config.toml
num_hidden_layers = 13
hidden_act = "swiglu"
positions = "rope"
rope_theta = 10000.0
rope_fraction = 1.0
attn_scale = 0.177
bias = "none"
tie_word_embeddings = false
parallel_block = false
init_std_o = 0.0
beta2 = 0.99
max_grad_norm = 0.5
warmup_steps = 580
schedule = "wsd"
max_seq_len = 1024
Each number is 500 + 40 x the weight over the matrix's rms, rounded and kept within 0 to 999. Layers, rows and columns count from 0. Numbers have three digits each.

# layer 10 MLP down (transposed), 512x192, rms 0.0489, rows 105-148, columns 0-47
591502515570446553492604418458517493478564515579424503562522585479486502555515527585504419532571572558460487481475503455510540427460562495528481
510477499550474507537539505447530556471476453425496475460501534521509467503561435489440453497520502454414515526529548489529485503489467479539532
552580516513519550505435444512482459517503581496408530440529510429539520526530504492539509539460501543534475559463440525432488479500512488450496
523529551531549467461422497510477518495504523547539427539439462497440468498471535533442511549555487553448493436472534486595482546530461457418467
468541504448510513493443467540488506578557497480460461484545545488582546396537480477585453502549441535431537479449533435564495494575544524464518
468517502502512509580516522546503518527518480557529496505488486558442472494443505435489481586399517585492513497555442513486493532425437537518488
399508491475441421479532507506515457428527491518425571512487452495533493486483517471471490421455525541490516528528498486569529469500521455582527
471466527487548444429474522505522493464485454553501434528459507524497486508504406502473517550428551495495526487514568545480485550502540536528434
502429477500548455503500472508457479524473488473470567541452520479484447455524522479470484516545525500515473486514504515503563473532457528528514
523534518559489462506537460427444513516550552451586460431429447519532503552546444488591493535510459546514502493485466536493515517487422546551545
426488503547493479479475470498400513490489475492523450531509509490454513497497517496485519535466532469420514470450477467633489552460477506428474
565467505509548504492490488527518516590473534486508497479549526535551501424447524469490474527477495471440422441530467483522458448533472536542487
533433509569551527463472487505472523509543472455485462496597492453493508459487466466521492482438511534506490495572460485574461521532457455528566
531556497526472520521462561475486498505519469495469504481549523465468551539498510562564468487532544496489560436575554477489506468523529470433491
497462516554454538502413456447554524431488488612492503492532480557522440505552490490537494484503526503506477383435472608496465492461445515516439
474502474457513505499524515529546436511544462504504501491518540500474580519490561482525524465528508567494469498474519395460514500466555578479471
470521551441488480497501481499542468533481470514444476562530502461587544503489518475452528518496524458492485479559533523557506538528552446500530
584496498458532557508536471427536466551511464528514486505428551467462542451528447520471476475516446495509473440548522552447497523543510565457513
525517450472499472504475539461487484475572561483472514440524434549559496509541533506437452443542460509461563437470462550486550511490463477500494
473442501542506494425501509489513495547474455516502524543451457467517441519455444513532474543477537439547462517570464495523474578540489534519527
490489558501471537508485587527499551418513499456517531479516446512422513603541538543521628546472560442479492536526513504457454522472445530383421
480464394516487552422511532551528486478529486559564503516457458516437488436485460506471460495482409499475499467513491535393508506488440501514429
426439444537548508512471477523493468472486511435426465496521456456457518576502514514479486502505541505505473497455513501468548448553453513461520
512531541552457432484514534504582490501579489564500484513498511462538518494506522560412509535551493512495534479543492493426433491486531506472463
490514437490475478509440415483518508450527519547539537446500508480503455460503585461471550532493505502546466553453499517471460516493465465451528
500559534459521537523475522486557542427567479549532451459470531534441429512537494505561514495512491452491538517596537455486539538425581510460465
450430439487491494529495438544515451456474536463497481428474548586511496476514510510416536481449450493480473507497572491434514545523481474470480
499549496504551510541557480498504471448471448538492491503524421522471551463492553551529506504568522520481533460473486427544429551531500533460449
507440489482466451526563518467588516493598488427461406513510493508522533436429537503476512482465494448496411566503488552402443501517623505554448
533448524553496525497542483406444486519484476556505519554509564473476563491544541460500516532497512548532522488443482439487543551499482558451493
500520445481593530479461510454537510521499544466500532488462549481442535471421550437508510492504479486500477539533519517389483445420489508602439
530458550454552477432515522492544532479492499483453541480483482490472465517513453482539532464524459495517530476549427525616519511466488437505523
502522510494447524509516421495467407393509476476489523509484424510524550536531487486553460509531525504506490527522535525406493469475427522429537
519447546502477454504461506520468501619533497470490522475462442486514508533537479516512479554488552485509563490515551495585505528451497463497502
522531501479570460474472555462512503521507527571473424466532560512475482400463458433546548491514504442500472518604494537511492448434445436468509
468480420534552538558486486563523516530490526460525457437504514533437467514472421496470503441543473528559472441501475484567449478489496426422455
499528437527484474491478558469446499456483524422472560431504519437524516442485562535516492493525513513510533478471559461650469539512585469495535
442470533485517512540491492544520501495493496521492406471506455508507512491476500546408484532469499489508427477524410531517431472504532504566491
506497498525505468464447543553515515507499492498541528484490484530462435435455477456484442492401494491461475525472516447415517427478506437522456
489523549554603498490449436529530486535428506556470471493492433472480535584479524566435482489510566478477460469470521461574537538479466526492524
480472462481450503525466538516495473508454526481480449436497495472443494540487424523439461480543483495496513492463465497524445517518496556492484
497471548530544407462508527555541451530484541538505518443500510460511510529466556531538469519498533501529483509506490453538539531514451471528536
490486421488531462562486469479540528515492531519448481513457474518468489509484467464540476512450494539458553446536468524418504507538516518567566
413495499512586601481517549477459492499489557471501443465562504534507591502488536483476485459471495540560499536473552491416569521463491474510519
# layer 10 MLP gate, 512x192, rms 0.0511, rows 106-149, columns 0-47
503525492455441480513548435494437430564542545537480468486451486544522433531471565528498582493498452505495502511467575550466502472451510533498490
560559546556547529452581521492497441545572420520529468449509508466553489522484577461485513499490490474510431484502470528478502540458447410550524
501482523511533531542526496501532470451503569468459495525431471532503528481545473438501554489536415504479576453507497499462514498543478552488462
499464522466533473503515532450489525463524476500387474462456540498552509488520532579459491551500488519462512489592551486453515547468544475480479
509501466491569589465468460549472456546501459442564487506514476496469488514439521516459481432501489502493478523492581484464484465511472511496536
518530559478495507443575516456433559497532552472466501519465482574544520514492485499498481543543542468479527451458610520488483483498503550477498
428556482494483474459517510464513490524524524542543488468547522465523428493469464455517513589514576498495476509439521508488567469514518505496514
470464500488421460528480505550467548543516531495474520450491494492569548503522520500557516552491538545478459511477478454497493500500529482538431
535511490486556511447500514537550476508491428468467482434475493512513556459489509483440558489514514510556495475544510495490490548555441601531458
474492506448490516557513510554513531561541499521530548536449438538456549468482543471476466518540514508523534437495491489503442383510529478512509
515551530489441455415515493567523445456503487484434525521533547493494544556440495557499485457516487429461459504502418537513508399514591449474463
458504486508421516511479535460525531571445433570452468514465512547480433482395539519445542487505487382374479502501578460445562431473452499496513
448553512502530524424529519428470496446535524497437416535477495495434478481515502488467599507481570499499511554476527482469522474490501464521553
530458550458530438557460432562535510545490494470498470515534515525564535525448552586451468485635544480462500548501490557476516511532533544557456
531479490514484479525551514536489504505492544549502470479544504452452504499571460519479520544552534544432557527487500505482502495487504480516561
642545506497520442513476550449504428484425457485527504422520499505472500501480511475530461421539539518512513525531550538530472573540519475464489
495510524602465455496422445463521513474529469414498547491477479504545515599503408477552495539568566492529528555465527479405530447552521436586487
485535523556533456472468574493492484530462430615512471514544502391547513508494587538542449559500544446508479454458518500529486492524535478550486
443479459522547430492491470467490542472520542507470489543483500474484489521534517412520491498550485514451587567488460532531497473512449449493513
415449453514473411514440506429515486512499475517500521491553563490471587588572491467565503550481515472466501533490465476464485523503534498536554
503447494480494584460502524527477523506501480482515500461471517542505526470511495451524511480567571437497423514464526565417513468533581475488457
485453509514534468415539444440499427496504466538504573479466440459486413519445502466489531579498456458475512487484465519523503570432512473490593
467479484546469502459515495491422467537482477542616549525511524462563516499541541520558446529473528525442514513530564469499494473515521407544527
550561565438471515519497487499551491493545548548510491506530476461526502446424463509430498465500488433520567495535526510477487528542492541513507
554485456493474481483451443544536549465451513441468532500594510471435454518510614494501474502497490485463483501509434528543511471544462457534542
488416506503498395516488452560509528459497565543560496552509490453473450436514536467511525501507489494523504494504512519494546538502581469548575
587493528524522512600463434544467517454578544506529534476492546503457421490405554492499541484415471498411541513425534478483559491473525511546553
459477496641530449452545436491463570493456573527523458559490528509585480560531491448515571539531464436511507555515518541496454522500506489538518
477497487475529549418492471493497454538502481539541530488486546500497548489524570473489565458472555506439509487498567447537491515513510514446448
576521528433519484498524458524593433505525492484453479489457464505555496542412521487549530497462523467550526548504486507478480450488492543500457
566558475463538538448466490435557631533497525521423487497514490485429477514434456524501492546490417478472546485483525539485475497484450544487463
539506548564428455468518485437489580497510531509448495515534518533560476508483494522467446570534535474514518460471560555498533395506506483527447
480484559465535510511523416432583460394503463462498476448559452504467530519513545471527533487495529485497447557486427462502493488565519460492535
497526554521440515461485463524500609488484575485469515531479518494568481499455592510460520541641519552515531475514462519547444492518518509582602
456461455548446534539493480490478481483520515540561529566521488514509494476495532447464501519460519520420453491492482502508539503534481540498512
561579486415511471598442517421483542545496506437532423505535500519463521522465513433518536556549461549512504468465478529491508420570497502520502
496485503561486517467535479450521456505504511556506518471505525494462471541482510440515447589513527514556451481523487464458547562497489442551544
507471466515462529530486471457507479493531465430455478489494493461597513500470504484516508487519525585465508544481430418549521508493524533472477
534530439485477475504519448556519537551503539556422507516566520558479523529509555452531559431531584499451473545405494485465527504483471514522436
470518558533474467525541571527413525562467483500522474526524495439516480477569482551531448470513467526479456541478497493543567503484524555550530
521443491525556424512524431520471401446445527498511542493482534452517494504457622512484588537585555480556501533468510503455429449493539542539483
505486493572435475460431546461485452528523520520490554514490509532538459556528461460456550507495531428488479476426539478510491518513538498470484
462466425494496472487440543480451478477472499448503487553498489519482494473474544466529486483480539553516567482526446480474485487478470469509507
456528465473441513536477556447472557548523503595465551527486494451499424532506535480510473487505481504449556454454460527444536550440483436413493
# layer 10 MLP up, 512x192, rms 0.0507, rows 106-149, columns 0-47
493459506548531508480495413483516506496408496495475426511481502486520555496523451447481485533542494531516517527502494466485476477498533505477520
468465518560470473478442473457514543531524468496570537474520494424536488499464530542515446487495506566523592520537478442390437583466539492461465
474507464519535468530507521489461538484489540504528493479545504554490478522568528477528417503569523516583454436531481468510455478478512488450510
437506479556489473517499496452462480531472483470594529501479533449574511507464520583489448493536478407456523499600490481494505495486545401496467
477455491553517489507483520485521491536590494500444544524500517484456540458555592533479472430518538496548527529516480608492471507552552418479519
477556543538539564502451534500518517519449577542536542528529537591478476486490462427559547547435507550531476523448466458564533464451478545506525
470437551533466500533490487463504473488564504542523545483463514505497404510512446512506428528514542507434539487459558545456537446450508494503471
528502583458498561535483516497547465530516507488501476518467495488501463541479517522465517452539456580487519484472468498508455489461518514524499
450520537406464507491503486515520550501595525579550426512496439579523508504472539481456491456497467468448556472491507527506481576607457453530478
512423543471511554462537531520506444452469491513443507518493492488570494501555550495522434431496481496517418552495557543499512453527489510513491
493475466491555495517507431448492457460541538491479507426493540555526579459537548510503448480493478516503488522497550456475506478505472513444497
563499530516504460457494567476497480509497483455517546556508576470482556518423471522526527532527409482456489530478471484518559510509484467545471
388489485460484503514465562523485525483409537484442471529481471520531477480549479501505456514459578493489518536472422521471452515434546487537520
502527571502454466501559593547463478556450452520445578490420517497501471515463480515488456569498440403547575370489501472487543482483568484494505
503570479524535432492529526505524444525511482527515580464482495463457448467503510420409511457529483482490483574551483435495479445494517544524589
522470595475439518474479519470468486482528471531537475504546566514509502560509541472450549436502504493520485504449503550514484523504517467563459
542514475583461510461491531502447510521474555515436508460510518522470434483491408511518421504523545481501496526456479529445491502599530511441507
570471513474540484468470520448508471473467499518523490486494523538567547544417454521525527515564554538496590590465471506524458504509411574482433
442453497538537498521517422520534571489540517533485477436504491569470492497512517414447528490475484476511457502481448485498438496488477448490521
514455511541466471452501472510544538521486489544505530390504467470525500445458570559482390446515479429478458517544522527502566491443509507569467
524558515440577589525477557513482476463477570424489446542553493469535433489570552524493475485486452585593457485578489419522568439480533508529467
525523559496504480507527479428562495474448568494512498542531491490573526517440508527524492512471460488457520537538532527480549492486511538441480
498532507498545496488539458434413512461493462503531507559469491455552458539513473412563495480434489516543464489470487474520549499434597477526457
575498484445535510422516531524478498496524491530524532482490493476487483505538501519538548518513464473485531434520525531487494518491568453450567
490456487540552450449509518475503456475507507492448519493492470488510500513553472523475485539493548546594520524472494478535519563551513466572575
508438441487527502478504441487441563501538407496514425405500498536509474559483504575473484508506546529465463497464558519511509505492550474516459
535472526513552471567435512518471456489470412560441462534476536454431557477499565512521481506476516468445532471559540566558518454503493570513557
500539474526518514507451453556545478556452499458521503421468502518405451564525502463536513536496453499452589418496492499465446433468513536547509
486567574505572503474582496527499541459494507521559545539521509547535545429465520572477468569514460458493516501583550497482508516487529444444507
518541549493476556482549496523480477508510610600541530487478494458541467601510504526503504606528530464411494511459492489466465573496549559392499
532484475537496532511513575525503513533423520570466563576526486523538522467559503562483511435457550530499505490444473520506478466479470577507488
419484496539488424489467662565524512566588497511457537474421485486524534592519492465483472493479544420545491485462472445492501463476563507520483
485548562575510512531504464519548476486488514556525461493481458497513518472464532539504500477467450529509510458527503453475492512529539483430483
459563444539472476461525481525444554507478482505527509577493532452426475504565504463474520536516442511472565421487510545547559490475548457588498
507484504502538442465548515525472507541544427493516497458480462505576486481525490528525500527525557529461514463530537494503493497434509505478571
597515583550446492482561548493555499479470533515557494438476472473498493488481559423540486502476515507461451584548441563514535508538428449488403
479446495486573471534441433529486554539508568415544512472557552594471523479516470455507472489598530508480550459486527480522473519533452485536507
505512457553540533547506479541467524493495530455455458495467497473579476461430451517465492470455498518512524472487461527586450432510541543510516
515452474558478493596409472393433454506526501577514544433441490497507434493508497469552532519453533514540531490510504502524503526533468528536576
562474475415515423539487518510459430492453505520524509475482474499501488444470489524507490478440501582548408433477499518469498530457570545518479
529595521499471480495483536509481494534412476528489470440484530509502473553451501560488445454497536532500460487504475557498500480374475552512515
506494605515444519484539519485514484500532450460519537504546486463512505427512505510560488511498549483527388508478460505470528464557546474521465
460505491522469456473529534457483517446569451576483460474495437479527446517539450517512517514483506501529561486536418527488503510458516492442519
473553540504542525518580463519423595508455516529458479571496523554538537534448527442559567472456471541449537536509562457483457497482494558547472